python train.py --head_dim=64 --rope_base=10000.0 --init_std_qkv=0.0328 --grad_clip=2.0
Each number is 128 + 32 x the weight over its row's rms, rounded and kept within 0 to 255. Layers, rows and columns count from 0. Numbers have three digits each. The size before them is the row's rms in percent of the matrix's.

# gate: layer 11 MLP gate, 704x256, rms 0.0869, rows 476-542, columns 64-127
# up: layer 11 MLP up, 704x256, rms 0.0915, rows 476-542, columns 64-127
# down: layer 11 MLP down (transposed), 704x256, rms 0.086, rows 476-541, columns 64-127
gate476 097:114097196144123175120155100110158142179101133125153098172132085170054177104126085163093125155133152122100162118157139148045143116116094120185182091133146115149173125111127159139119149112123078
up476 094:057113124126130082154092164121157090132132122173133126115138237148141133087175099066165132155116150123145142154188107124136115095151119082174117160019149118127143128105094097148106139147112134
down476 094:088134141104135184110113143134181122131124094149084143120124035176122150068131142179080095140098167130080204176120156175160162196078162123067113090196092175073112108147130132126152118116107140
gate477 100:125184112104146127104169160177090070112128152136142152121131115159138106118194174113087114167097120122151215154178165095121136088142160122184146089145089082122129114150081142136181098065202134
up477 096:157117089118147107119105125130153122118112133093166178125182104127135103104127121126104081178151149148081196149197090135194075123087191136160081070122117095100103081166181156194097152193154105
down477 100:140080116177129132075175117084088121095096095054109104132126111058092097146130074129100116160195086159085104124142135139149161035153131158074125114116099160101171100106121103093109062098124181
gate478 093:140064097121120110173160108121143142164197079176134096152083173131101108133103162132124217087096127101124152177170042154107118166104079151102101119110178109116128141104192096121100128117107117
up478 097:170125169141178139124149105139151137132147118205083101122130139082095173136162101200168109099145070091151135162104098129106122169122072108162165079107086096108094140125088094162144105079144136
down478 099:116156155119156140195047092153204110201127138089077117153139120124126117114098145129111117131083139135155123111115116146177133053133073113156047123080104113140161134128133115154194121109139096
gate479 095:128133129122182168176080138191108131129107090145167136091136121140127172136079118144064078165163147148178106146174104157128130066120089092155151117116086199112129141136072113150165095123052140
up479 092:138114147129059122111073087045167089130118120063092135154136122179189127158135148159172150127158185078132120161114160093127144133104140204076132150136191103136146116094169126159144105134157196
down479 097:168152161172089126138091142119095097177146119155160090085107170117147115114143097153146102109132102131074143108111129104134174119138164048112166175130051138142116105157129114139134096105140086
gate480 102:088160119134121122099131137135103148129121121152119084181116094115162162160175089055109201156128133146086109153091123104123139142157160107168154141162147090145102178134136108170149178135094188
up480 108:098123076139100125076113187076211160098102110123112100085137146121182075188092154114090230166121182143099084145130068092116127082141151116170166138164132172133154112124162159082135114205082151
down480 103:131134130148142068128115166118155102111167104137178086108081122182105077110157098137160152140134151114168092203110194165111142146133139180081124171172129124142127124124130103131052146109107153
gate481 108:083113081130148117166126150149185106181058146123169143152091178199141092081100143136080146159120100151078132165154127095132155134077150101083081112102122089132067129136115093164117156100120094
up481 110:148078087117087086151156102073124151126172148116106059202073139136108150132198176122148128098063159160117124189131129093102157127177203102090126146101110136072109168138086123155105162094122144
down481 108:117153112109137034087093101097155109145131148163142139123145164151150133108109199072103165183122083094155160097117144147114056148142045144136082133103136087102096102139124102167130155097118118
gate482 093:110168131100171111166107144124148050079073189094144159137157102144130111130129086082123123086103154176103177141180109073144095103091107090112066137176101144139101105131123162150127131074136090
up482 092:161105170076082197128077100133176081145094119129103046139120139152162110137110104115128126114110138124167090118022170101123109081145106062146117047127118180087161173063121136112151117196148102
down482 092:107081096140122141090185112165115072118109160134099113122122061137123153092158113159140158120093130106136133121150106144169127156107140086130130160133140119121127163122164060109085169127112137
gate483 097:132171099095127124092056117203122093082140129130116104075180124142134183079164127107110120135133138073138067111212126127100109109127014097136115097151066080066119107162134166147104081126090164
up483 092:132104100141111117090133109181158088116166088085138083116246145147115167076089178110103141149153120132115149091106102133113134119133105096138162168124116134094108088115125171100122126170080111
down483 094:143086139124116095141133094129071149042124180131116135140131074117130135113130113170138170112122094083119126097144099095123135082123163129158165115165144167112121107062156108116120163126128173
gate484 096:142164192166149070120157150144130112105197169094189124140123123172081170154116091144061081122099089152121157153131142139160082131158160170137123156176103130180120161166098117155153087140141127
up484 095:129123105100082153106188168141102173135140121109155090108137077125124131184131135152068095169093139106132113121188197188138132127104133088167157114154160097132164134135160111147128140160114081
down484 093:117101176155135155109135142121082160078131118174144143128131111086149139082185172171120141141122099087060076162105127141135119135165150163114154113129118123089117093139134134097158147081154202
gate485 107:106109167155159113149104113141149092176149135198133125116207139077062150147079144149153160146129091138114114118213114098122115140124120107169089088112134167150140127136123070159204114175136094
up485 109:135095139134173095132074112084130119154058088123125106116171160138141109115090135110153148138142158143160164118165117118134120120147127121140180196100137112140180148197214138175163090110119081
down485 107:091117137158127203090150111145115150137155141137146111123183150101152149131165107109156113098135128150112105095151130164150114091040136109040095178148141109139153118137150142156074105082160123
gate486 100:127111121087140145155122123126111133158099166155085132134106100132119169185100144136108155157086132131112096216139122147166101106213154146214110120119150141153109108151131156089086159112107115
up486 098:124089093137079159159047140136104183135134121170156150120092163100109108042102130199126098093113072107116159130121116115134134112055142149112186109119124123069171137139070056138119127124127129
down486 096:104135131093161115137141164108100139185163155130181130112119166174187179189140114106034208117101114150128095088147119162129108114150113127151109130144169157157197124110121116142139116156152208
gate487 101:119124116133138132125123155140155150178113127124195142125145118095134161163142171166142142112102167143120134079183104048101122071175179105147155159167126125181145146096129123148187151161155068
up487 103:071120172119131147131120117141141142132167127107177185140116177099142090165153127106070092083147135100155080121125082097118088113127095185137130160125163114134094144121061123128236122190121118
down487 097:130163116138142158153093113126115153130088143109119114096177158097126146121080134115127143110134111150137128096100152156090112144119099134080159168135059055095135122177099146114040129105105101
gate488 101:104102130138157205126182120164165161117049168157165224120100155162128137137106145114063121132130158118088143131102104121096174162098100122127133107122157084188171119088104153145135139153087192
up488 104:108085091170120136098074084122144176084143125120184142172095116139103096104178154130104090128142172096169071124151133130075132114116144064116083149186140098103204120110148165075098134114131191
down488 105:178170176147148053182124115097106128071121149106081136123132106123132099138072108112095105190148080123163164134092114144156090121130091104129140107126105159090136148085077114125059106145128092
gate489 102:112122145113122121139114081139194189209131184174150120118091072163129136119141111088085090043157118169148172118106180110044109171124120137143118120079095113131127152141177180163065117165113087
up489 099:152191180150127146153129078117105095134118156166136096109122135153104088057178100081097127131131124166164105134093144136141160063163133095153113090064188137084105172134172107198092144122064149
down489 104:107108132125138154130094079150168136083129151133107139063143145119131203118123155120114096135119162090105137122163125172188095150094155156175115154184181136125103153099123122105129122087113120
gate490 097:078086147089132135089093117177175133132126101127100215125110062095131125136161086100077124125146114102060113105114209103188136100124131141105112093105131132120107139132060116105175142084121159
up490 097:133118150156123072148119037087152173119055116135121176125131106134088126101125088144139129122110121133149164093133172096143142128151121091171136118170166106150124158111097119153152155126087109
down490 095:167131121113109138162145135120089111137161148109113132104148118126148139111161101071186210149152107147144126094084125108138136108131153196174127125086164163080096156074111081143143116153181149
gate491 102:081127127112130089118127146153089126148125162146068211157173142110094097110124117128103181134106138138129150120069128125119125085104130146178138160155183196165138118125150076112091097099161079
up491 102:154171084098108118142189192084105076096126111118145093110140094119168110171109139094112124111127090079160167144139137133188163157166223121180116133076161131177160134127182173120176123140154138
down491 106:079162141190147139116196145111173100143109116144157146120147134113142180138103182108091099087140080121087163104107172144087161151134133061116177177102199167154091068138200082115098080120139171
gate492 096:115110144111173144153114101107141106133129070150090107135156164130113128046097113133123186100141088149158142129106060111082166113101148114105163122059123188061159133126135093117198141090193121
up492 090:115150155164169095172166143125141116061130190108178159113125119130166053121133118070142088120108211176095104128204148069118109113153114175167114148145208123110142148137082191120198120134159140
down492 093:172133118111149173134111113114133130175150097157111076152122129168147162143077089132159131122099045083142150163169088154037168133155149091110123127091073153138118093159145152107119136129090135
gate493 101:114136125174107083103093088078085181151145109115055107140178106112123190116128106182147138130165121120091105138124153084107095073151149037167119193091136147140173133187177102129106089162149145
up493 101:100164140104117135145116147171115146136120175131096154115107123138117128114170177198137158170117123125070126090143106101086138129085186107100150169150186122145121071124116096134090130134135139
down493 101:151139113130158101136138124137167121098121110080124100124119158135076096120138109118097140114129139086189142139092123116143150077156159142177093081170180141175128130114138154181154130147144173
gate494 098:089178098114166122126195057123148141208097167152088089099126143113100102131164103151168176167077131096177085125116057127090098142155140091127096078100137054120052114133220143134079124124128080
up494 097:182183096166104098145105096116071067117116104105127136142142150114114126122091199133105120062115108135150159112086150117132077117120137103104128128113113082119156106108134102165105183109179124
down494 096:106117115132214126152143094160116145138081113159103203162096167102112124193114128078155172191144065194140168114131159154133136101142128063117128116153104149133183164189121167163100097089139092
gate495 107:111108071111144109163123100135144129200078115146119113101121142102081146094115134194116136094118148149049162112128166078130139116163163147145159163115092155158108159137180103115124132134124177
up495 112:179089131156110150130125125095089082094104161132141138144100141143147115170149136098145072116148087173115124157158118126121073180125121130113173148111089142136157106118074187122125095138183146
down495 111:149114139111234181137166137107185129131099125171103099203162121090079123124162058129105150116136173094140115142186146168159140125142143143148105156134123081128113111137059130064113094122121078
gate496 100:047109075122169120123073113189118113102086092194112125132129181045087117167095116164110158126171120136095194196147137176146164174101118099174112076126142123122196096194199163127114128207099094
up496 098:136102114092090131149167118082166126116117109103037156168103099097137138158152131187149128186115142128154137137125140116111178164084118144147063115026127152147166115158109118138103140138076126
down496 100:076233137160113147170181144132132150103136167078151149131173116134133098150108090101119154122097137110137140184113119080130137144116162135120128137061083106128175071096095148098115077118146140
gate497 101:105139114125114119122146090151101124156128177115150112131151095150076186162069138131142170134066121062150156121174108195106106157127142105147130165121097187138096172190084100184158149179119111
up497 105:109050161037104118169134159093141103117075115139160127146171098119132120159156095089119127158110154152168146101116117100137110129095130114132111129165164118170073109080123133046086086126154144
down497 103:134091090141120140068114099083102111128133052098136143143137053099095142126105067081074135159112135133123114142130081109137143092130147192121073127137093113141156148174155077172140099151143072
gate498 098:127127186143149108140131170111108168126108096140175125171171136134186146165134172088133105198122088203144120115096158075172079138096089057073151141179080137179132129151127134128106206083090172
up498 101:096147097138148170136070161134099114111138152058133105156133125127119132134124114102124113112091135111104172150134154064149046160165113065136177134111156128097169121160126112114016192094112094
down498 096:160136143221076093141124107165102116078120097183132118139124185069097089061156132124126166098124181127102114129123074164142138113056094136145163095077079125111104149077136142099176160111101190
gate499 102:167170147126169105147098156180090174115129103144093221118137173125117102149119127122165103142093110101106149136145084124033177096141139168132174149108072155141095125168095121120136146131163092
up499 102:152102145108126093105141135149106076173109125103124113153146109202072071095087053170143154068081105130139120171109145140139177111130106133091108132089097112132093163153121092134096132123150103
down499 106:144158109107138159164130115127073149118121094133145129080082108068123076098122089107067155144066124101112105119087097153140083107106167056106102132088086107145137130075150100137092075096145113
gate500 097:064121183127138138154095082159115120151115128141092148132124111128119135132177147104127110134100038155185166169130128084130119164132106079122128083130119117136104090138176114174169185123157111
up500 095:163124134153077131127099090159110160130151104068087112128118100141160186090102096094112152130074155115141069079110151144136088108151163160147152130061110083111156128084172144176096063178191141
down500 098:143094108093115094172135151092105136089191109113153122172093142095158112148088118137113100172111190124188126084128162146152139143137091148121151129113167169157108106174131113130093098132126134
gate501 101:118153092162123125117133106142187160137131149094148198125094129105111098085081118168092109131144159077135103170097178168135103077149154105150162146114157099222140158159143056140131146102136201
up501 101:071116122107095100065118096120160144118108051135075117101180158135105139114086119076088139156135159166133091120035144152064130131101139156116127139140141172162121142128135097151152122184088166
down501 101:098099151110101169131153109095103159155108128094077136120143109144142160172141138100138124146106108156140129108121136163115152100142169096143106174068150098152125102083060116171146167184167121
gate502 097:124168119100104127137160141158076128109120167141182110104086168183049106110124100121102123135157095157122141154197178093165091128134161121134159106065124123085117142126103107158068130127164122
up502 098:079064115121114142135159083087101187148109155129121131121220112157103101144080095111183163140118101157171108113135118152088170162168151137190171118199140120128118082155160150133071169092136126
down502 094:092104145113097102083120125082132135253165148141129163155094156133153070182162124115072214130152079142147176151151127109136110158135071132163075116168124125134164132120108122129163117151153093
gate503 098:173171122133181160078084126130121127178117129179131142151164101152101172136143078180109145117065077130128102132098178197106123149154152078167167102084127153168134084091126121154190079171107168
up503 097:125090080129125146132126112149127212157128141072132140146110110107154080107166126164101127077137078115110089116155141070111129133086158132131092139115143131159114149095157104178116173103146111
down503 094:142107150104144111093173157053099106183121099068132071143175165154048142136122080090174168141101125144151147166141146155193144071152151118148121052161124149159145126106086111151152136187102189
gate504 099:095171123089149088111174093137099087165094116138087131099129085129130090129115147103152164152160159120096129171140102110107160063132208069169138156161141103204118098089096162101086103161114179
up504 096:070094146142102140096094157134098063145134141151138099132152157103127093125137123188134155103119118096097128133137108111141110127101183100141039188189144101150140131148103104149112112167152133
down504 100:112086178061160107139169144123165179066130163104132122158107114154201118076135142151072101126080105139145080162167141125104127108143108162102140084153158147076161113156164192108092168166132115
gate505 100:168125182129118126163172071131152106119097130141142131184123125153169120097104162127125126083051138157155106106120126100124139117126079093117148134147089123139177101092145086095132170112137091
up505 106:133076137087096092088088131093173133172036116147064130158133101155141111142138110107183105138157173107148101136067123075122114143154100101122098102103120089155087215127128128123144090171146168
down505 102:064158144135116115130128105093142165150179117083144119093168131097132112127109110184142127184089090068072160155105120162157164147145133108150148097154104120163106108131132152134138098143151132
gate506 100:089133071140113064048085085085112096173069103127067148155123033090140148155147133118098109102120089138143148173093134073124093126146085129161155122141210137120068101146176146145104119179117137
up506 102:162089110111106144140124046131122085143128141086108103129121101124143173139123169120157073131075119162134125191130174133187144186167127124093141189108149125116118102112131108177125097126131135
down506 099:113138146126100091177152142113097123077163166122137153112103116099088110123109202199118089121133097163147109112090210171173097168125075136095159099107090134189129128119135152173144166101124150
gate507 098:142136137104134110104186081111117155179145119094136145142127105131164201129165152095170157144105077102121110114167105099119147113181113108131090089138136122114081061096184135124091085129110144
up507 095:160153098094113133164071198143100122140107178118118117134202117113148169146145162137145121115170094136100142074122162129113097153130070105176151130196147211126139135148115135135128132159085113
down507 097:105164114076177169081144114095147119067135093161072082165155117129166132082156139126149146112136157152133115115140134220187204127094175158136194102071099121153073108068101149106133146117113151
gate508 103:129093201135157137147120106114107158200208132172171137177138144195188168129137097157090169107149111108094122188136130107121117111146161073131139138095073144119095185128103118172132155136135136
up508 098:146122135115178116113139108125145121136122137125167117137126165184167143106070104116112132161101159121139111142090102107087137134103124107206109111112120142129083153087153165124117153133109055
down508 101:133183096124144081158089127072151139105111155131174149152084182186137138106125143128080131034162098147113108127117165160145176130115171131115139114150118113134085165129141089096160101104219117
gate509 102:163128136134137139094211131112132165167192104151125155121125081122115136109142113121158151107106104165115079128158097146080052146094100103138138110067101160114044169154171138109152142154114147
up509 098:102104096177163141080122111197051116174182155092177163165151074132112131095128162105175134140150115140137121120158129149131125113145132170079094200150113159180141120126128170107134158123164122
down509 099:110150103144140142154080120158096152142132033137152147169138122161062106133163161134141126134093120159126051122172066087087112132130126195087117124154099135080188098130120153119164117180120157
gate510 096:167142193110116093131167163139158147110085117088170114092042127115141166191184160127202149102072135130142062081089107076126139142134176126079093093128091203091140118092167175149118084145091191
up510 093:093107063104091114145173178092160142133151104183087134134160157157107057163067125144103121093101121137138145160121079189113101086153163169081168147127150092117181150124110130166115105113131111
down510 098:117164137152150082138072114124165125146093122104102115072121089068154101124131157157153137115151083124124118111119165077139120143155128099162062117103148144132048144146162130074124101116090152
gate511 101:138173141087148145070078105112126096153123101079109108168154158182123151102192113145128121133074134175110135151123162128120112149098088154127119111082114123104127098114175165122152181089113121
up511 101:202136101100114135107154139123119091117108100135155120104099089104152081111116134127142150160108159182084175150068128119194100169059082123084174157216144185125110128131155160045136104107112089
down511 102:106138079175128185119182067135155125177148070140158102096112123118133144148132134116121148170142072077106171167093174143128071142130125119191115171135173131098135126153105146126160086099084149
gate512 093:094145116114139135119078081103123175110170134095134137151122087080139067080150116065116137075087086126081090118170100148100156130155081101132069068167123078129102114133115064177129112066069148
up512 092:169164143135124084101116130115183142217103133134103144106075180120096140197133137161129135131096087153191084065201122112125116119164056135143115155110055122134136199137154157118098141128146167
down512 088:154100118113155148086117061122180136165112083134110147100124135030148112168167128152133139101130085107120144087199094137190098104108113186118120171093083106136097229124168072085160128127115086
gate513 100:118120118133176114091164142141117147134129093180100161112080226133096066123103111095105110128059081117130138126137089119131089216117129135075130157119118156104085142148101143126102189159146184
up513 099:126183143129127094112129121141138103107121104080180118146091105143110108143157132178114171123121168166142121067141091168121073172160132142100159099082151172123205157108074072157121072139109106
down513 095:081065120194080085068072097172126152053096116107091133062152154073188113120113123159129135095114101153104141082135147137169207159113172082092153137115133113080109162119164157122101127149153154
gate514 101:102137129135090113098111119129173115136106103118112112125037156143131133094100098146116223142148098160126150094125165149118126106129140095199174146200157112138126162141153130095149134129108085
up514 099:193149132062147122123169156128152080152080124152120139095113066110116122103123164121148115136093150140080064135090173090142084129126113170163160133125130165086206132150091164158168144075074150
down514 101:133138101139161166125141134125192097176113128141117147088094087151171099130120085113166093127138110084133098130149155088122153160131091106120069118143145085132099077112098116129075145156152145
gate515 105:169156140159190090153168086152088080134125098128136145114113137111124172109117190120097133118070088102189089097108129114092076085071109126098131129072088119118089128150128090124139090128157131
up515 103:183145150141130119163103133128115095145098150140134102099153164161107132081122125158169110143114193143032125179171163134162220141127164108156117176164123087127121169082143131167054140072075121
down515 099:149117145149174170108133152100117124157141165112147129139109136135142131130148089108124185168138100077132089175114174122131150148165158147191156090109082137124106079140110146138169098183097162
gate516 100:131117121187137086116068134158165148120107147117161136155195087151101143142140113096185077145092167102105110094179157132110116067163158146161158120121144143104138095159079117106107125128093154
up516 099:093170150167152105094086129182135174126121119110138119178197172196074160132115098140167118090155124072153132081097132113176149114159102148104158142164094154093165082173091102118163120080133114
down516 101:124163146087114116134094134092066092098100178155158128117121131129162105098131136154161139131152104209149159160197097119144060123074145153103086123099192094135124085102103189136106156144127138
gate517 101:125190133111087114156157195066187171130120193142160154097100219164125134100083137107074135171104035167125125115098128086096111141150124131135145099085123148131100126126107154171121072139153123
up517 101:114168153102201117124114099146168134141159087208114085116117174105175188185128085044130148162109104123118169118105097161129117068137110116155102120150111138121110157127175250100131145129107115
down517 101:143120174150119075099094128149162176152145180070126110168201151117143092124092145118122152119172116105130139118160125132094143136109118173169160157108165166113158153119112191102138159163144189
gate518 089:117157099140055122111084142174139134170163125146154153128088127108130125141115091164152049107168095108132097054141150184159153167100181056106129189093088088099132159149136060139132084096156146
up518 091:161148113174083103112101116183122170163104138136174113174090125117158112151182131124166086093115112161158108159112143106137155146161165154156132118108046116098145113186106099143105137099148092
down518 090:127123192111127146140168099068127086080118121136068099154115117190148121109153110118089166101118104161144120122099099144127138126156063161123055160129145090124134130096147122151155143173116126
gate519 099:182103115137089113094064153161124144141151122134100178165127146096147121146072156145153091119152103075088159177114140109202133086105166109116129121141086074100120078153136113180102128159124166
up519 102:177129143140093101030164101149159119127146108121166163154117202132148074173095096141181152122138161160095088133078075129149118120117145085112135156126194153120135116107116136048169098110111167
down519 104:129076117148196169081165104101144101138172188119164141141149102147102122112153143080111161115115112210100161088152096168132111096182155103119126163148119115119079099134122130113116164085218077
gate520 098:141191142037131131163102080167080086141162125133093124087149154169141209118132107143184124115074134154154120142133076128091053128108173111084145086112112082076141121117108116134117178081189085
up520 098:100126106127169155126172146175079130122132154150102153137112135184116109182114152120124128100082116138109143131135133138219155115090089124190166115139226140111213107116116131152158102125092049
down520 102:120122158089132126075134130125127143087080066115148095153111132165210120143103152154182174113127093158170121132109169120115078138118095101099131072116084063108159112105096171125121170162227152
gate521 101:105140115124113051091110179164138107169085130115095107087118151153152151125103161127142116160095104150100109125091090126136109127096102092097125120092128186107164126156162116107135218206099101
up521 102:065210107101128149131039121096105109124084186094150084121142170109160062121175122116155137181125106155139125127155148117100120132090095124107175127100182111092143126071148109150174086096162119
down521 103:174095142113125130072144078119119123123124160163157144142180092166106137092097168161126155146058098120132089159115119124127109121125151084126157104097153157154110119133176137159080153128131138
gate522 105:193096126114120143096088087127090129129143092149123186159074112098136135141139153089064157115107101149143089184165119059086095130135129148117087114154141122164131140106130115158138123138122107
up522 102:085155144128163123106144146169160152116105115122187139165130130112098133077095113096157103141122109117125071127124134138148088112132086124071110134133112200113151114095112108074187076131100205
down522 107:181076128138158135087120140068132143121139129186146132103114077094128126088130089136123124076129116129166124132136091134134158118117176214117085081156200053115111097163171114112167153103083138
gate523 105:098108125152133128042100134124079156142108119116160192111092118092165156149138177132083141104162117128070103142168146157127130119119142109145162125075109140142129122100187111139177128150061139
up523 111:121164135140101113113106139118197168148120133174113165074142159209147139098108172092115125140135120154129138103033052180117121163146128139101120124092154132107175101044098113188137181081083181
down523 113:116113145082169153118098106125114086105101106102098113133087129133126124121164089175061111136158109106115138108173161087121109176083035133128174076164099067102084211123162071151050181143145152
gate524 105:117144106050147073077110076142097146136100111150139170147114121121082121071112120089096186107151108149150087197080144073130107082116136122159144132150165087171135124116103101124150135132129136
up524 100:192100119097107108147166151090214095145073121082089124141063119168127200066090128168115135125124116088192112140126107090068149131112133076127106188163135143092117166110143118122086126181093106
down524 106:131095145081117149135092108193128187118121103146140101184117103155141107110120057100191113123097149141153151074142158202133109093135133034114132135138114151132144071083114088142130164104093108
gate525 098:063099112090080128116136104111166109150136187145141122109189087156106115138123147127110188147157070121122089117133100103032094115129128148141181125110227188104139093199155177140111117090153185
up525 098:131124108140082090097142147131129157111142137065139104120186109182179144134117106147157057200097085160077156202099113128148137090118143113121073094085128076090160107108156153153108069103060144
down525 098:179078101112161124143125095127175119230131110122161158070111143126094138106115125169129157115150138105104151111104171152162192123124140111140142114182087144137117097137153098164142123157164075
gate526 102:132094148158117090111141076162163081118088122122065152143110142107129134120162169107084131113076140118119160183130110133110111180171115114164146091096119108219083109108030087146154149106108093
up526 108:114088152135170120123100114134067133143176161164167147181110152139126209128140145107162109168122120106133067129157180115173122083091192093120080180133118125133171092121143072161171153125111185
down526 098:049073177152115194132166134112170097190166090068190152155127160142148084104094131139164076133121132102093108114106125103147123181187141157149132107203133111147085156110150136172097189105134154
gate527 102:109064124073124109109079130223159149135145166104150134122151176100126163129163084136133145127083118165098071200150145070098146061170099180103123110136085138126157170196155093155110162089141120
up527 105:182176152150090078101142101143102147148029111175144175202102173112160129112096175173106135140151083088167135145071144103171136156186169105160125167108105128126098144118114170164135102121145134
down527 098:112115099167096099115138180097150124173147116175156115123160134149141077147166132158149083082130139128108067167125198103159121182184123201152133146137148108107166143098091093168153083127124107
gate528 099:137100107129113151144078150168193150143128161126138155119155157183099128143143158099157136093048179159161144091101152099134071115152132136126160111130138067134134153087168138101158150206150136
up528 096:196098172110125128174100081111172157137121099134146130164117090086146062178126136117154113146099146118169119150179182157158130138151134140195130089126102130149137105183136146102079166150117126
down528 099:099080141170059086158111118085096103078112088126089088111106172102124113120113114119077128120108108098107135135126079076080072216145086159119114139097110115081090100105180114180079181151140141
gate529 102:133141145092131144120070146105136135119117101149128161174136144147118108100196127135171114125121162161105160138108067119187093135134146141142101149139199151157139108106122121195147114121144101
up529 104:171131147158076114052132100135123126126105114109089139086117094101106161147126144098172114159164136152133104149162119121157165160126244143140122141159159141131029150121061095115167102106180189
down529 104:134155156138120127109089161072116072107095104075110126149137149163157127089211148126136091137131130115085165116134110071137091141195119099103170136128129140137129154174119133181206111128146150
gate530 102:111093088134134152109137167089185122184090089118119154163096153064138120143130145154135130091111163119159142131192152094087156154080112115144135142165160130200118101119127101183131143154131113
up530 100:117115153153092137103101110093117073157130102124068130116120105113138152072085127110136184102140035081177138083154094132148101162072151118190086131124085073145167102141150137183107154121210068
down530 097:165122185109135142192142063104132094099077155141143109106057156117115116127146171108147125096144131129156157120110149164163110095131135116142103137102100098131092148145133149131201103146136112
gate531 097:112118160107059117115172133050093138169145098170125146129177053151120156033146174183073168134134106159122115153119104140068125126169148122197146146123215169174161145098188138140102109125088075
up531 091:126151099068105137166120146127101067085115209074121108129141147101121117159134076122139099112150068153113117125132121133136065102180125178131132117121147067202153143098107184172134109111091161
down531 096:147146177120187082150095116130110138014178112149136099154162134141117114156146108146128101102122119165172144127181138093157152138130088164085165146080097115120139164183108160165108121097142165
gate532 107:141151123139149064035148083180114167157158162169133075126133132107123147117175124115080131086099135112140175125113138111081128129111073107165155121066166071184130066106086158098152141095108141
up532 122:113137099149126086133135142149097157108167150088180092090141119126187114113089112156182101132133147109138144085145118087076154123110114190150132143135144066183164153074051102093145091108094071
down532 114:122152059142091156113095158072163133167130147096188158126122148153140132119148177143157152181142101117112106067134209160078158188096120149154122065113139164088106138125139048097137089124105091
gate533 103:080083124121131111168126194072134167174179131096149140066131155089119129170136106118103118163129061081150151117146149152112123169141152121129221125089145105142165054101088145074126182112105087
up533 101:141129132144152136118085110118116158156145146168154128168152062196128135205119090121127123044131155130118081112145137123068161108114171125125076146199130103080105082186074111094181117150132166
down533 106:163085157097113118119159128125114122123178126140178113149078100115109114087113096159123120114096156132082128113142088142103043115075114188135129115122101098126158181163122126136112076051047125
gate534 102:058060125143101082156144151147097113187080056098133108114066086146135160141140032122086151117164136173088138116195161129156067114184077176110072149124064136092115108132116086112146111114155137
up534 103:160123114130152127147093121153132112093162125144105105129101103135106126129070135131100136111161132191148077130079156128155152173128079179089200097166137160095176123107110132094096032187114177
down534 103:145188097161120098168173119115109113123129154109153128219103129095119093167108094156141183144146172148168079081157172116098118142092139094134190091146096077133111191173160140102107066150142145
gate535 101:087145126108074127168103119121134139166115128095107121126077161154141088135145151189113255158098131172082078152167126165026132126116066107125130126131163150156143062156108116089120121132114144
up535 095:156093159148128087180116154154125163129105115155104117165078137117165145151128186104105168137107139120107087120129176141172139125181132058124139137177134130116108113192130124119139121083024113
down535 092:093137139166146120154111146112121131166143129157118074074163158134147117140111092113115149125151103163081138102134121118091163105117155092167093141103170183165131065046067145117106111148163186
gate536 102:129096105155184123150157103134127151191102086132178141075122159169072201120159123181115200123089108145143116155146107137076140089151134095135139120087121132116181169149174131076112140115101123
up536 100:164161124166113148132146160148228104116129126141123137128093152146136106119140125076050133114170166104125129077131176101138077137163128142119140115136128131096096128183115130134125167119160116
down536 102:088117123109130104146177205075108209182157172155109134095138137145143094145132127166129073165116079134156172104136129135127149092106118114142155164100174125156134148107107157116104106168071129
gate537 106:096122123093153124115139100211139130162144119107095197111066131170076163147119112166153178172174141129095168118164074192110164137122126100172146151122125106154113116096130099123077126126132142
up537 112:119036133132107125163130118089123140094131153124213123115131183139151098078133147129103126145082066159086094154103091115139126110135074141129091147137090168096113167191154151090117160089089101
down537 109:090136132126166116125102095167133158137156137090151135168076129110160180114140126173116128065120150119067124188167193095125104120172168145125118103122117154115096170170103144112185112105135124
gate538 095:080186170147193129143121063095105153137154177179125118172135109161136200135154114115124169150054130157114150123111154117105045173108145185151128073134149137211056132170147146140148171208148077
up538 096:099119086103190155114123168137137145167164125108128153081159154075112139127062150124180082062172096103092190116144069104118160177030088115122084171115122076118134104103091113092100121107095157
down538 095:129169163137165085138135191125142121247139107132215109132164093159116159173143122127165129124116119119188178151102120155116169105234127084133146103102103143142152173151163169130099107105158112
gate539 099:093184137105119105148116189106205097153076147123126140111139182134119073112184092123105151198147145171115097085105158084072150193126055144197157029149117173118071127110129098184069135156072105
up539 099:116108055194143160164083122152098183118120091127123135184112110137114140120079161107113096087168093093105130135165125163158158114179193074113113181104109140179081137149134104093094111173154108
down539 100:131167160136121069089144178153107106117160152156145138101195114165125144146136156049145053151102125190112041162124109122144141105118110140111155110108189138101102103160127187147093122116079120
gate540 101:135143131090176091122169125117161136126128123086150155084170120119128127154157154099106132154168161083127168107106144111059115131075166111162151114111123184180123121178152106084095154134167090
up540 102:130135141102174129117138115131085121104157174116145113128072051073083142183120132151123113065071108166110128034161149105159105102080117163088188118154116070097117150060107140136127118084136133
down540 102:068181116168146110127067100155154138128114176175114147120167079155205210165081150170127129153151059188136144183111121151188136124157122142114149070133108100142102096066086173098120119122080151
gate541 098:080172093094139109110129159135199151147120139115124182135134186113118072134115099135129172140089086120077138089105097104131145123098131058105142183091054155128131151182161108112139095117138155
up541 101:094124110132126093092106160155174149141169131135204128109123096142074189127126145111090156125112053088083204181139158093081143110170169134119139105087152119082124107165099164140148073132141092
down541 093:101111165113046110124149093130182146166140144142095089121063121092137096138124126116112146106153176108152109132091107172119137111098188099150102126097125076151161161142149156097109128074122133
gate542 105:133140171167157119140125167140099109181098125123125146105121153069122107161135109103152143066073071077137108137109132073140145092211095154155189025105114146193134089130122057130091164142120079
up542 108:115106143138176114161148162149089106099162184096131177102132153150141137085105076117144149127143118125146133108192138114102131057087119147090103193122062063088100121130123099111194111072101103